Each number is 128 + 32 x the weight over its row's rms, rounded and kept within 0 to 255. Layers, rows and columns count from 0. Numbers have three digits each. The size before them is the row's rms in percent of the matrix's.

# up: layer 3 MLP up, 1344x256, rms 0.0757, rows 0-66, columns 64-127
# down: layer 3 MLP down (transposed), 1344x256, rms 0.0652, rows 0-66, columns 64-127
# gate: layer 3 MLP gate, 1344x256, rms 0.0741, rows 1-66, columns 64-127
up0 103:153096056113188126056142080105080147165185088135118084123163110093128160160085130166102124125124201119152101110092132149158094164229115137136142180109135169155136121141144102109127119181134119
down0 108:187156133104167091126085131105095102110155176157110146086147156128127131093124120196151165078088105076137119145104138150153128102131126134110126109152154116159157152166067153068165146139071128
gate1 099:136145129138091194124095114129111136150094189113113146112063138125142091094177117147155129151170171131122165154083090072143162136131146138126166126122147151092138098105108148126127137124103124
up1 101:119044162126147096173084181108064101085150124182120172125168160138177139133067157121042152102069138147114146119162167151164110180155147104117099093105148101114139192119152114114148126128099174
down1 104:148160163176133170135108141151133144133165143145133156128115123120117151115093170098099148072086139138091129143100164123132144117159177101131110108125093111112157109062121136125100075160128091
gate2 105:093168161154135080156149144128102125147122140154118165131136212090023138110114113042158113104107115059125118100200140143146168123122129130129155134121119118149070136122127124141118187160150118
up2 107:155165193048157137097119084122158183125080095107135119168097079135084138188112096147143221200112125131124123202104130131099123091125116098112104107196112129109143119136114104170132122097109103
down2 111:116163129132131076101159133099106149164161098163122167145168148101041174091160140082141106109099104113145086151160138155147085167145142135128129170122097154137104149115118135134153083218115107
gate3 107:140095141041149107189123136063126107126135126151200122131093153130102114090155141146109144098090122130130128122095121148094143126164059086156168150168102125072102136125163131134153089130156159
up3 098:156158131100107135130155090174184151161131136172100124123142076192084095119171127065123134112117121160147093122163107135089131177157127073116133093085153111097163162174083110197131095094126126
down3 108:125129114113122167092151101142110129077143131140135161208121077149107123136126135160181130128135146067143099114141110063105111086125126144097126149130143108163171133131151151111148105127132137
gate4 099:112128146036102108139110124084149092126106112143143130124100171128183116097157061114127161149121041159150155121106145145128180132180114120072164108199153132131139081153204157183100126155120164
up4 106:116162115179166120138139167155103177102123102106082084104177100100091086125121129165148123134123113121124158124157105171093168132114119168144168135153016144093158117099122147118104115141086132
down4 111:145209155105101153116078124129139133112144147166107132146169157119124104127156108101084094149162133103163145112137061138089161112173080169106137125185127154115129124159161161180139093120110155
gate5 098:070140176167124145125130132178138129157111163175131167116150144114117098163118211109135156108068066094127127159151188114139147141163083091109151144138129131147131091160063151113114106124104183
up5 094:074134160108131122131154112146132169132126090072159075121087145131151109164119132128165164111077151118148149099129105153144152171074084140110125148112107197111126112060184157080118074105140121
down5 096:165194175139189116120122136131126105075136099076105093167089133106115105157135099148170069166161144137139153187183091088149106092138157072088169137145112104167117177124124148148128147146156098
gate6 100:101136074098140127152160114141082169156160117102071114077127105147091129126190190174109130165152121115140095161159168102108142115128175140149164151057133162143104127142050106145117128073146139
up6 096:123102190043109154141147149101159161145124102128148128143159130156138127147082083159156149100131114105140121088144157160085122131180137134160113156138134113150105100179128167161137106085162127
down6 100:102133118174135099127115186145122104109134197096097119203165192104144175061126169085097142109107084157115172081153119124182166156075092072110124119151111163106140208101150163099131136135087097
gate7 102:111132126149159129115167139165116163106151143168118200044150200086102146076082118069104126185087086158168125121154134082170179114128146093176162098127122079129120126133127137148113143155088170
up7 095:145115118125085201175118118135108124071111111131134121063108103108133166154121126122112198107117048125131156128170103177062087151144118130118138099192146201109098103098152097125147138173161123
down7 095:057145170111153098057147094108112115169132098138135150060096104132118170126144140114124094143112157156091144159087159107143106163120153105127121082094130065106093093161116126109170078089103128
gate8 103:153128111124180107086147138153057155135138145096159101120144126170079182135053087119113124143124161130149100159183125068114124155108205143181073121120101133129091122107180146135134219159076187
up8 098:135079130187172117125139138143139182145138143118082124130088158124110098081175138038129135078126133171087153122076122106081164157162162112096173129100177154105103125139143103136149156104063089
down8 100:135154139076148218105162110106087148102179129110131103139139155134099175147160122161141114174158127120166116139177110119107127130077105153165075117113111090155145157079123083072136111112180151
gate9 104:148125060043139098183150123070126097107194107159125126097094104135168093180112161093138090169128098096053076153085155184174102128067133116170188155159141158138095131111152102146104104145123110
up9 103:156121124122115120116127112181149089156152104126163245142178145165120213155116111141087118142163116122200118077162118113117105130125229179119096138121098114123124132153096120129095136187023145
down9 113:106130180057134130101149140116122050160043049133127162128153112087082085127176073137153080068062077163105115173150102145127155081175130106074136183129103122140101136204063138122141146139101129
gate10 104:132148165107130110149143168108133119111118117119069181136105118185130174044129114190133143110159073126104097112067090141145145153125095135123101126115128082038119119096130153139187108129150142
up10 102:133133117108128137142117113119174173173115120148125161118099102169154098135138110148136183090087112111078065200154146182074103119123090137150114191148164142116134187074178099102166114184095094
down10 090:053139147090140169147142091072050082138137097087180108051110098160128149138137190122147105103167117128075125174140079151170122085053153116158119121151104100138099066095161137063154135148083132
gate11 103:141173057095092123161148083124157117154139103133091103136105122094058158074111094158135154111155207111141148148189138101107115174164096188123209095168103052137122119124146142119056160119152068
up11 088:140105081104190135175071171144179114177182152172148075111186152105111132177117158138124170133147131146150133110153151097101158123135120174085158090066154088104119127168129112117054142097146110
down11 095:115153198151156114088171111154088150131121124137133173116143167181136163108156140073153087117126104146137138120063089093145143130086076151113067134152139173100138214150092152139230108170058111
gate12 105:125118124170162116116133117119128147129079153136124108146151202086135133136136114109058140098154058132119116175138122104113174126115097127117100168099110061097168094124103197162139091122115122
up12 105:138135109187127086080084109085114042189107164081118168080134148142142072118102089171115134170139124132137183111150099132115123166146127120183090138184092138133145157104091134117117108177115106
down12 105:076189167183177143102166099190164106130156156159106101054177083069098086106068098140101167166130076142085142119130122095153112113113106167134129106159133096146072085124132136160097078123157115
gate13 098:128097120095186063103112089134075136101163110170188162083137143183117142117146140150081155181170111104138146126107110125121123077128135180149138123111124181101071126090163147133106140086106065
up13 098:102096124093114153127110131088133099150108143125103069123097096141168127136104204076138106093084073219116130122117057125080153181092129145102166130117109100152153109123121068140149113136078128
down13 089:174068138120109062114129105145121093075155119144163157131158125154136158133126094178138106189154088058092118142138159121152129153162140168137137165135160152061120130118107180109128180107157110
gate14 106:144170134117098156162195174068103117136084102083169153096100144093143114109125092186119124139121144129094086186108119153143187130173084117079126132131169098107131148194113164116048084116167146
up14 099:118084116083100145150094113148128122121140105145060130143070088138087091141150164162145132154132147151137119137172095160152187114080117152121102140119046156144117154149131090150129106122110171
down14 101:162172117164160061149109147099089069113135127146146160165187125129130128108112101106119106076127152141100117155147157147163075068154142139111156060135147094122206116120153143093147132057110111
gate15 098:146111102124153140175160069178149139137133111175078094110112085160163155144119112156088185150091144095181116119128163083100142167152124153110128135069117106175113092144146155093123124148091171
up15 102:107114198113148110151083120179121126110142121108157129142102151088101119182051109152140137104125097127120124142111090153077150113111119071114123086179085189094130053126130154181169134139069142
down15 107:187146138130102149153099153137162150112135152098145127163157047136106110195095125172054086198168138136156122147127116105168135086143161174137138116119186132092120126143124110098099090219083115
gate16 106:054130112165110145144084099129152086176133144121143148123077097177091150106169110102133098108120135161125077115136122049163128125137077165109082094144088051146149130161128160166128147133136149
up16 103:135136113140141111143108151123112170154035130117083116119185160153105112121170162129173097131088128114176160106113087131104078101115102152148132098145074130149103123141159116125167162159122164
down16 104:108088085179145127108071128152160154113095160123088113123145127183134092140130087075109102088130118130136130141119096130161098121142162088137125131090120127136103135085139159167121147160104117
gate17 105:107163083145153088139121125151071112183073034144169121116144123133126131118143135131123176088133196098112093171074140162113149146132089135113104103104156170117116130085135148137055157133136169
up17 109:148185075118121116070156125117156107119142192146192117149121120160144115106130118096109116135212144132121101180165129115186176130120162102111148129184128123147142097124140214142129072136089123
down17 117:174158165148142137158125099151138142132120142106108181173053156106117124127175088151106122199112142128139111107123171114144100131091085132110144229139144061136075105144107124126101120185116110
gate18 099:151118154158150071144029195134139122079174103118206123123179157116118137133134138115099113128064145110131093132145144149129153194146138161154133172119153128114190162164111141162128162181069099
up18 098:102128136130110127095178134116081109138174136133133162165115097127142162129147132149116188099129139058138096116129163171127142126116112139131201195112119047143111167134166140137162166161154149
down18 105:104065094125144161168051117100187092136113142124153135171119141164152135117097112120142091134167132101117155040153138184142123095125088135176098128090121079100119107095195107164132081097121120
gate19 093:118135109154131122123142137097116133184127085082095122160133139121097118121122120158114081188117171161073125136136140193092066116169179153174113153111164118151171184100091131117182123115183175
up19 111:123056144157093095122207148092172072105135138125080140161142130142079111059132126070072053135092088088147087104113166139095158116137151084122127128148089128154090135156129143098152192093162126
down19 110:162063189084156174135136122170138104095172153135149119115088084157103166132097179118044158134154191143065173099107133103126168126154161101068112142148085117168083106170146146118128141134129088
gate20 099:160155126145159037105098182074119144144117118132123116155136178085140114140126156127146100171168118109113088159119136133082143120154083136124110077197087081132099162139137154125125049159087110
up20 106:121181155129177095169151133065148096123091070163120136110147128120138184148072121157083070177138089098147074111139148136134117107101092143122131039156191134154158175108107122124160138166149128
down20 100:097128123148083162139128133143153138155106192163147168088093107155150109149174091140111164115139125096119129085165202152108149069143175100133145184115097130119075166133086063140104118153157111
gate21 103:168132152189064118071123123089084146132149178113134155130195094104161143120165162126171152088133110154136100161173169102132107161064122038101142116104168161184147115147168126118078192118139173
up21 105:194124102163099184102128098126142110142148173114131158157106168139104152111176111116115088056160106105167115121159043081146152109104126121148055112133138065122086127098104174129122092105127065
down21 109:136142152114116057100192139058086160113109053118176186145071092126188126138095166122101060108131161139133136166091147100109111161145170080132159167154131110169128119170168134167097093123131150
gate22 102:105178145046163135120155116159075160117132118090110153152171062123096125217208124058162090099129176191142130098116088158059135135156189133040123115164105123110096168153138090129148130112128158
up22 103:102150087119171200075122132184139119125086147148080137096168083129144104180172191141104162112078157140164140104154113087176124142056143124151148176151110153099137132114149076092145165110026148
down22 103:161069110130154193127151092128160142166171156146141193182151132119117144145115138107141143119162126123140135039120132192097092067164111116094168188186128084113123154108167172189129139212126154
gate23 103:156190162101102146099106114125115086139112132123190141075158115165113108145121062127101112081098149128092088110112162183165115099099136088158143148137144134097161166147053111161160124048153169
up23 100:112159095090159124103127075095117133152157123103083141094111120128104089092113128177178150125092102089087200138132125132132108154097089146114136156098123144090075156113142153172060131216170161
down23 104:127132154090115145094121148133107149150086170100168163123158111158076127131124069109107139085109098147144156148103146107115154142099121096110139116123167155153136098079119123132109134023080177
gate24 106:156175119111125127150095141132179151106160157078164111143140084092193115104108126153074138097151151136089133156142153107103113160104110087093137100101163087108085144095129175110055086160157127
up24 100:095115177139126104094170164097138104154074147162078112080098085124121152149158115159113068077155174146135136107036154073090126141115042163067118149087156117185143128112180134170183119102146162
down24 109:123138089180143137078124071110123172186128128115172162187069161100111132170144182109132093131123126191107113157142196106117100095132122165111152158176092152105127111190105130181148161166153117
gate25 095:095195116105173110098128124097121112137124161181140098084130068147092092088184133121110110173104180107132091142157130128130178110184111137154120101121081110196136083137081146180138167135165043
up25 095:122157182144130151131105106142118113157115117126097113085120171111118145125112063140114128117094179192129061128136153134067095146142166141126111109146106132104129148113115092211178074101119112
down25 102:122104162080093188178095143116132145070153143136149104150121185105161157104107145159110124059132088134081115109118176129119129095158123139121124129076162092140120144180160145118109142164153129
gate26 098:163154097142083167136079104110111108109182160134094164135064154128115160127158079107171136182104162086170127127162076152167124107120132122114131163132118168124140151097090136127141154142131147
up26 101:154131126088136103135136126135159089126099138133156139100153113120111161079127148141134148124160086161113084114117100123130126156107110160111185120137163114077169122182108097141119113137144147
down26 090:147104115137084057135139139042126126103119097172081162186135151110132149131123117120169142097160124134109123153174121168160114062150091119162131175143126136139176092127080152101116146108170172
gate27 099:200102158079091081063117128156119127134112154159173100119145145126171136156160169111124149108084133118092108111109113123108163147150125107149153089173160129161144105105082078074104158147142116
up27 103:078160096108050114111215130138092115169132083179158084116133030145108116138159163085084143122132140109132098133145136132133151124112106186138110107179082122169140130068111138116101103133146098
down27 106:153111139122116158166077176082101041127133120136100151157155125117120117132136120125121098104153120127135158165098147135161087149114169149152153205077156143108143095118162088081066167111109153
gate28 110:109167136174170147181117129154171089182158175095125144128125119077128129152131131064143176146151143116135131137113072164136153068122169100139121082129156141099134154110175129130141090163103110
up28 108:141131116086144104096127116134158179177134103150071122115071101184102103149096139236150124123112128097146183134066124083103139155105099146156145113127153083141170153124097122157066154107145114
down28 111:128159190099098087110100120116173134146085105117128154093119101052098069077130053128122154093135118153151211176161086137129111069112120109148140136137134077070124130109111143107112108135139137
gate29 092:127059103138118097117114100135120118114105160111084126125088094109119126118155118110141189050104154166172191134159143072124165144132152094139086144139148105137105096099185107137194129175117084
up29 093:104115137101163113117116057119142140190135129106148122110177160057164098147111148058122123168120082161081157124072101124125116092111160099147112161102108200102170115114095169108103162141158104
down29 091:127130111163128144132146164132078071063116178141147102147070126171096109095131140134161141092110147139159108093189167092108177209137089116140106118117145129121102072068148114176148095144089122
gate30 087:098131147134123137103121161098203129217101114163098140152163140105148109110118158079146154099095098184154113108152172135136124139103061103103060106097159134108140111129091094049098108091162185
up30 088:114156116097087112109077172149111195189091132104088141139130143149092106106097110135150115141104150145109089139168121131129112153103131146100112094080138101125172160183096119118153126137137166
down30 081:122043147153077169136101082145142039079171153147099124134124135113139102134179126130109116114137101113127164113091098114109106122124101145127149152147161146091099094072137159148102105137147111
gate31 100:106205144127114085139100064140137141136104158123160146154109157062112115187118100079150083202112154126087091201170151095150137073112118123150158137157100099147095129139110155191085190130094138
up31 098:122081126132109084061167101099182176113113073138103156161092114147105134113148107134199150107164159155167128093098124149099101153181145131153138155089154116147150156157211123108073113130125098
down31 093:140176148095148117177137156188110083104132084097141122098122167094138135129133169166097171129088128168119131186136124142167145094113082117191151155133132118140123113110083159127186156107126157
gate32 102:129127146165113112118155132117106162176122163144110082103101134092160085154113136175158125055053108095166069116099160118113110155108157155185153099153149119102148139126143135095121165112057145
up32 105:110126174129165165160158112106150105140130091175140101171130157171126191114105111174109087120127131112134158139135136116111147111160106138103084161125139147141159119143139119108166132134080155
down32 092:115174132093132130136157136038134180178157069117139149132146168099067118085155144134179168098095059127117146125134161100118096120114139135123167077159177115089108053141099122107130142107130146
gate33 103:085155077106122168083090163086183191150180117104092079114161074168132085161097129104101121165090146178180172130082122098139133046164134116160170143099065169122104088147093133084131141100112113
up33 104:158151086073147130128102094081054134094104155115113109128110137158127085143153173132133156104134128086125173144117164095071149156116135134072142149138125118121120090126111064103150160093177165
down33 111:080129138167159135155169086154136117168137111087129173177132143155089179086171134126133191145139112113122177130150114156087096149115090168112147143105125156132091139109126173164115119119173105
gate34 096:125129148112115111155139137132207098132088167141144136111185087149120106094102179111063094108116224109148123114175092131142137149152141150070158173143192147098172084130079138112159097124123121
up34 098:187187072179119161116135159129086130152156145081162055124139131137120190093117055162145128093210109115072135136174080165163088175130092133108158120106116152086168158130100098110118108139144135
down34 103:106086193102103146079117097173173187087096129132148143163106082102169158168075211094144104168105156125153127077177146096150129150123136172126083120139104153159166109154139162108127128159127100
gate35 087:148175089151119107133123176094116142152069155126087159139116020118101088111125135140103092085108129159140185090078109131129054131157149144124081125085113181075117158074080157060161150163175126
up35 089:082111109120122187096148169124150070102105173096156123173134144089140081154088082186188133056085108187133108161078145091061132099145121067145152123084057129095072103146154045126165117119113172
down35 087:133099095117093119173104101165125150094119156199086182103093080148113165112140155074083147145133171107105085158147135188145155131119108149108139098142156113146121139152095195144120152121092080
gate36 093:070068081104127120089117146142201167133115132117145076136123170114106132119121138143165102075123196145119073121206134195098113139105133082042113172142119108105174111153106154116157104135168136
up36 092:101117142150111135086117075151131187125151176116173106140155110088142106181096124126104138109130101122148081178030149133136118085097171116148161174168106091121110092107167068137100166128160147
down36 087:132118142128168140117085148110174082135142123119106148106116102149171096120144138114162125123134126108114177125186099136130096158174093124070104082095138145144195129179121174087130126132090124
gate37 101:157136126089089148131141170131184098169169104074155092132156134139154146087107149095152144104118110120092101125115179143083100107104090172121151131122210118105147133127088122057137190160070087
up37 093:130095112111117133104123136130114142087154120104158150111154113143082146105145071151119130164143104129142136158111085149155139137073110132170185163182110094105099110114136121145137122087109093
down37 093:161168159136159089169133102072146151160153154149106145143134140106109098118151206103128141131131167056130138085132166112100104066171134223134151145077203151153118123110102157120115143158166087
gate38 098:104125156183140074128105164147187068099062089107206130124129142121153127128097102094176219119115104116168166042160120125161126129126116162165115131111079131137113167169168075110144129131139120
up38 092:126098143163154144105133129094080165069194167103102130166149048093141118113124105110130150129189160117130152098088221111157173133190099081122164131124125170106132103089146119094126154148156163
down38 089:131146147085117124083042121189100102132056089112175155111138154124144091131164130169126142173087091141129119147143077175138083191095156174180118173115082051132129100122107127135128127090105091
gate39 105:150148098135140109146166138120144082091123107169093131116095143164108122125149117067127096128108135138107129125115099102152132121098119145090065123091100091134150087101075153139100178156106145
up39 103:158134137111084138121135104119047145166140111075113139146140126198119128190179091133109115151082111129157124124162130072130174097103123127106127105105046132161107125087118096138059125115097091
down39 107:089149125120168073109198143117101161120125102112146146125169137203135082116102126162104105077156145098046114122132162154137175164118154145127102074131156149079119141109134147210135074120112128
gate40 108:113191136141070151133101105128126188093113167077113121156126127118107115133180122139147044071156072133101101154115163167177120171113134162106099192124130118139089119090146118171130161100151179
up40 113:110143155139124102152131144114118135098161089126126135139161149071110107176148093123174100134133109142068061196113169177146102174074092191175163136159108104125096186162101101122100106141097132
down40 106:112092070091129124092142141163119110166154095144142112192095168149098112130103136114155132118073144148132142071128129064060152125115146021114105098153117155166112112157075183132136043095146116
gate41 100:137111144142163184135167067135094136135138083125157185038137163138076098131136136191123148169134151146086137156104149114090139156174129119086145161130168123117218030163070141108083087134091083
up41 097:196152128177124148132127069167115121193119136167121184168118141124147127133105116183121155131152156107175139126169163108136211126144186100168140114097155182070211150177027142111109124155098112
down41 102:139132111120164136063104152147144081188100146142173082114142129088114151129164098118125104117095112093162119141182101115146162128154136090125089141156141166140043157134157156138161167128184138
gate42 100:162142103120060106173140085198125046130106114188116193099081144138137083106060120187197113119144059124180092120173096071107137114088129166160121134145129164163138148140076116139159104076142066
up42 095:120185173091118149141110124134058154123136128104124066145098135160163096088127156162148107122166098150147093082107149101079113126160171153151137124088094146094169141104070120116138166111143158
down42 094:121081120133101109099141160166175116101094139177133125112129137100153163154164111119181071159086190125124133114127110109145167133097118094110121083204161146177198122076144180149126108123138137
gate43 096:104195173114149083126126145165136106135123076117074093130146137102086174101161162107144122115116135102153155175149175125089125100159155094164146079151118101116087144159104141106087130150127127
up43 095:118139180162109124147099151174144138115094064116116160086166170013200105140161125131150168117204118106154115096167119086126162129162099144136146135064127116126125202125086167088104114214169127
down43 091:140159079125151109100132114112141163119196151110124131142087092212065133139118145132042056135079078157071122121086132119155127165119135068173118184172136137143122103135148113184159089050096141
gate44 101:208107128093169150075150178100074160090149105091165128138080129146153127075160144183089147159124124135075115113087103156114159096116136091149156116162157123163126086134168222122129128130142129
up44 101:158100082089195140100179158102074095082105111086115145168126165084144129071103116136108127153081164186137140073079130117103136109105112172118167091119223045163173100140128171137114122120147075
down44 096:112125149150089110153098100106138166172064118135136158105117156163105110100173157096109130053102074132117146174134159168173135216116114108136160121099139125093088120079096074148148109103094162
gate45 101:063104165143182104210107119153136131071108207147158167121141148095124093165115174117135142206142061127163118122138119102151142072126127119083123122161180187156098123153107136081112142121139175
up45 105:086103158101108120112069172120127122128161134123119157116173176144097146155123148146086140135144035177117099156126184107148112111070097084136074126152041147147147159130126109139130102135070098
down45 079:104086111136071117161102133121108155089057111114118086115109111091177156104084174127142139172085097147145145129141093129125117130155152171141162090128124166162125175110098140114139145087197194
gate46 105:189121178174166091127087169100077137068067131166180048172097145148118138117135117102117110120134102109128096076078114143101150126101129137102097137091070182133130126158160063144069082152076133
up46 104:102167087120115137137136172117059158154126127100156144173090102128130150112111159112120148194057114109158173185086128173184179094158114111100156149114182145095165155118076113152105143091093114
down46 097:099110099165142113159096119142076126074153110130065117180110105131119108114072138110092105114108087114134080128095129140078102147158111115134098131128062122153094104161160061180105112175088164
gate47 104:181119103146104143132183106117150150140150154111077197131130149126171135085149157196104143139108105113118120156160082123155121092088122118124066128093091085099161104078122161100073163150119157
up47 097:238076080142108079165174113113164120168147131122153225141187085164139126123128099144128134104128114103149113130156094150144083122133143153146122063180078082120152072102138106066154149170094169
down47 086:042119131096161171109073122160126128134149125138131085119085119093090172137123189109121163125109115141107103117091131192087123163110131135103169123164185198075082122111140109069095076118153094
gate48 103:102194144131108107199179109120186091108143116100127102071159085143180171111197121167165125161150091191139102096120134084107081136131110120117140052130144085134099126131152143079124154132136155
up48 104:121116149149105154144178088095118187098154133179172088121093089158164128154139102160100152150108105177178093047103109115096094082156104120087162196096136110147104107097096179141043082126109143
down48 100:119128183110132095141184116123118041106139129137085112127153158105133115112134180158093175138102143190071155145161161135144135108137136165182147074133113147116134149137090086135163154124097134
gate49 096:183158114099174129151135083154147153156118134132131143098107138082129144102166121135137102087102137175112189129187156124114112143131140114162114152141105165102157131129151159170132141130164094
up49 094:189167061079124113118169075183149116134086108102113110139110153100116124080100134093086123134146135110105124114148190125126116131079145144146113153225092113115102147116124138193113165120066155
down49 092:102115124165154132145076199130105185150128187154098108096149122115147089202122114123166136127074140089128081093119103175129164133182076146127116095065150154143170068154114132122102099110128137
gate50 092:104139113112162167138107094085095158136169097111169108098191155140124126167091135104061107120057134103136150159145128170112163128163163183118115110102158123125106123056042098127109105114121240
up50 094:123124143189118102132122124125127102149130107129141116060139153167105121097186203129102198113174105141110131109138129148139154081111186084161063086107105086164119101099119123132141064143150100
down50 088:122093137116142127133183150113130123157102169087120151179127104088142128149090067096154050108163161087209136134117118085147074118130055140073144146161170159105148118108120172140129157108160100
gate51 101:149065114134102140137202133142091128104183189115093140099123135104140160126132116147097113105100136090117204082172143116113146086101120169080124129136152120115193117103076119116168115104092115
up51 105:172098152149119086186143148082119148068173151167116151103173155154181082135127106126140103067131169126111132117128140074110090109085081089103121128114175109151155061164106149119153144156076104
down51 100:073170149130128198132110166129082100115153136122165161174107120145095092087126118096121087142150110170131163168098079135152164128143140123189136093156119156146171139103110135157166082166068184
gate52 101:104155108152107128115124090068100137124151126182077133096120225110117123167197083106122120117083150157127119132096129100106160176146152139132081110164171157093114123084031152151143113109126135
up52 094:154166122096162097103074083093170087110198119139058112183166201128092144061180081103103126141169114089109136139102132058110155145158141063160102081151103099155132218085117146165126109105067190
down52 102:088108160121098144142151123102066160079101136206175187095089168121168089121126150199104087083122116142080091137086110093140121203112142111132088194125120123092131098115174125079129168160174140
gate53 096:126140170091098136118116098131120104143091197116090178137126130100109114138184088110144161107113080165150091121108094158065101088151078115112195141152158127113152086153169095110104155080107168
up53 096:133147127181094125025174120086149096145106171094104122120120122109160159162120189151093128163130132118164095108136121155051119079077096105112103108127161110181084127111134134098087180118145112
down53 097:104124091123174126170101158123121136128117111127136092109122130157129102134156123067096114104140108064081188123151146128182154151144164150145094113134092113103089150092110111160243112135131146
gate54 107:069114117168206165134150163123084098167116068118144084077126083089140109074117141098107113090181077104105138161090082142142123097166126165078137135118180136079079135089096144102102162141140159
up54 101:149124101083078048069075124091099140134162104146101105124128159133171137140186126168103147197162146127144126082148103117093113123198119093133152141079151142179132106189157144075121082147118104
down54 102:099106137104149123129107133165062151179123143069137107178125140149095121063097138096123119130119114119116134081134147122168133143157153119140100132147153145122134175139035118157089108107151132
gate55 101:131140144100187103124073122106106082077147122118091076097172128141149094157209154131117133110148156151143125156093099122152125102140112089120187153162119153103172146121125075151149118106185114
up55 100:087144107156110113148128122142074157094117139105057082116151174160131137138099086096103122171122134161121146093091114170185163116134104179172128082153081112165074149174138130104095103153159157
down55 104:128143134160086154099162129147075108113115127065103236115088102099122103121143142062114109140103116127144084108171142113087176080139163100109110219136094123129129109096105149144204139103099114
gate56 097:126130174170133165084155143138082103153143101112111066115111082156150220175088097149149154124110149167170105127115151067091163102137166107169165175146121120138189141150039106159125077129129099
up56 097:083087152203123158168165082173103113111132105170131102186098118113196124114121120059042106149134145100130131133141124153116133084137156081116141123115161109095096141117091128187163103123150136
down56 103:132167127121110129156108132108137151111103117103149130093106155160124177138121141197176154142151127142142089148087114123130101183101201133175119097144179150143195138096097133065162094141138112
gate57 101:096070136148244122099137111090165165096121100095079143101210121135107147109095113144098160153155129146077182089141161091160091107157098112089127130134122125094124105100110108089152123148190116
up57 097:104116124144156122121140150132132131117113124146182115186144148141122191087085171100152172085145164133118133094085146128146127117127067038118131187115127102096160135134092123131096148166152110
down57 103:112140111117120051105135176148102182125119149135087131155120171116138172096107124181146177174128091106108108192113138095104161161132120173134140076112174158119113156114090158138133140146139061
gate58 107:165157128148156052193148125147147096143157105089122129132167109180139136125187136133142158089193066055123179147130110145138151111151143031089176121115097143086144181096106125108069095150112140
up58 102:097080089111117117159080118147089100147120117160141095155077151113145130112130137148105124145120154150142160134169070113094150123091088168110118168116149064140158204136145136136161198166131123
down58 099:136158149126131152140115103131158069142112140110134132131156114107144117163127148162108102071145132121071162090126164127169175123133107090078133191116165102108111124055133175118115195136099170
gate59 102:152050119135126125128105073106124123119170128087173137114086057132124156096141155168167090067139151155100111198098204094074122139114132123092128186134065184162107157082071176081178131147163168
up59 101:078096118153160095182165112133067152152139107131094105163147100138182048154126165106132113172171116181045153103118105069110200105096047141084083185076168104157106127126102147095112151127098093
down59 102:088090204114094116150196136152103125155102132085128138129079161090127132108102098109145109122167092131135080117196142180121151134127132110178147150109115159133111151124132110131143118166127134
gate60 101:131064115129082114141119075137215174076114091128115107120163188089122119162083092144106108159185121116148113126172106107184173073076155211093107156096172128144138121115158094124154160083155146
up60 100:123121115093124086141119166142165154110106098124132145124138126176159129138129082135138116089143131129099125097130136192181128111162155123125130070090120127109087089186175132157130156148165099
down60 105:138192109128122087160165098155116171108140151178118050108213158103118140116125158124112146193121109150105134126086181164086133112104065177133149161175082085114166147101127102091128168094166124
gate61 073:132113106178087090167052132158151102104102183126139113067116139094115119126126134131139123128174121084147152100111147112047123165122095127081114130171135131135083130154170063155172071169129170
up61 088:103079115154155108147121142117165135136150158165167152124066147144181138116139113152094147149097174166178177105131090078090139095104060118160078145118095123155120104117080129144147155153153148
down61 087:144197158115071173095154109165113105113058132095114118123159116131060116145124131141177102137191074103055114114126165143180128169156150100105150101145163113155127135148138158126100128068144114
gate62 096:103154080132156122135174093139104151153105178147113098107158136114105159163178132169123112119113125144118116104128075064112145167098114108084112131101117168107088175115152132135040095139168162
up62 093:128166154135153094203098179129126132144111105110106120081069080091129104158110156185119195049144133150169178157104159139157108100081142164121117172111097140129100112157140118113096117110147077
down62 099:110140095115145154099172115097105134140084173092110093167167179138194144111147120120164076136106095135113118089142161107150144110136130108145170067202090064096142160108129172119163086151132156
gate63 107:207113216084146092073133084105089111154121149090135125101096117099115165166148130146138130111174097145117110110105097138128114068154102183115150164155141136123200067138127129122132120180122128
up63 095:102145118151148120136180120133160084137175105145143106095169091153123078115112085080111160144180162103128140137122168048095181104147098064095118081069124111166151161122200097130130134159105103
down63 102:148081098141067145090079139159134204115089137144132101118069161134118191113094182197070069127161096159089118120120113135143150145151046163190090158136126073150079126122117107124123161168176133
gate64 103:101107129133102083112053059074130120107118189137113136102138142138095170118102119106090107123129120152166140186162100099131140102098146162083183173088121147105110141147070137099173120099117093
up64 110:077116120187135191153049138149108112119126128187119100146160116140160113157074112109032093131072194071134198185078105141119169153161156135130111161117105135165100131114106101148154122104124113
down64 116:103118093173117125147074144162161163084124179098115135213130135121151097073138109125184115113137084104128155120134189123089121118139060134161080144146143150167133124147101066138150193135159131
gate65 098:117121096122180175170125090180110119153071077096146140133034092119165167137123145110131113120160108153172069135178166170149097166102186106132116133174084085179117158152131122138156183115159111
up65 098:129187110161179155125174131150117133164164146120160182124114102122137104089125108171096181083147116126117200146152114158124157169125161144170125156127187099128158137125127100078050107100135119
down65 095:142151132166108128136098148158077106123142059135110127119118156152175157104127115164146116093133140160111121074127058124078122136140155078139081139166105165121126144190105130133160166162196126
gate66 098:132158197115159203166134119125160075063079150121095145130117099152125087086185140154191109129124085133195054113095126124127087142105077179131157123128157150107099118125157171124119134082124106
up66 098:155141124144147134163074143153102158118150116148137148154157062098169166118134045099095128128130102125087170130115098117141186053070166105159102077097135089120107173085064093114089126079153109
down66 088:097123176208111158171127124105180107056148061173104195155134101129107114137140145145136155101116143122114113097097111164184100126160153111133138106127168163100106120182182162117101098141079108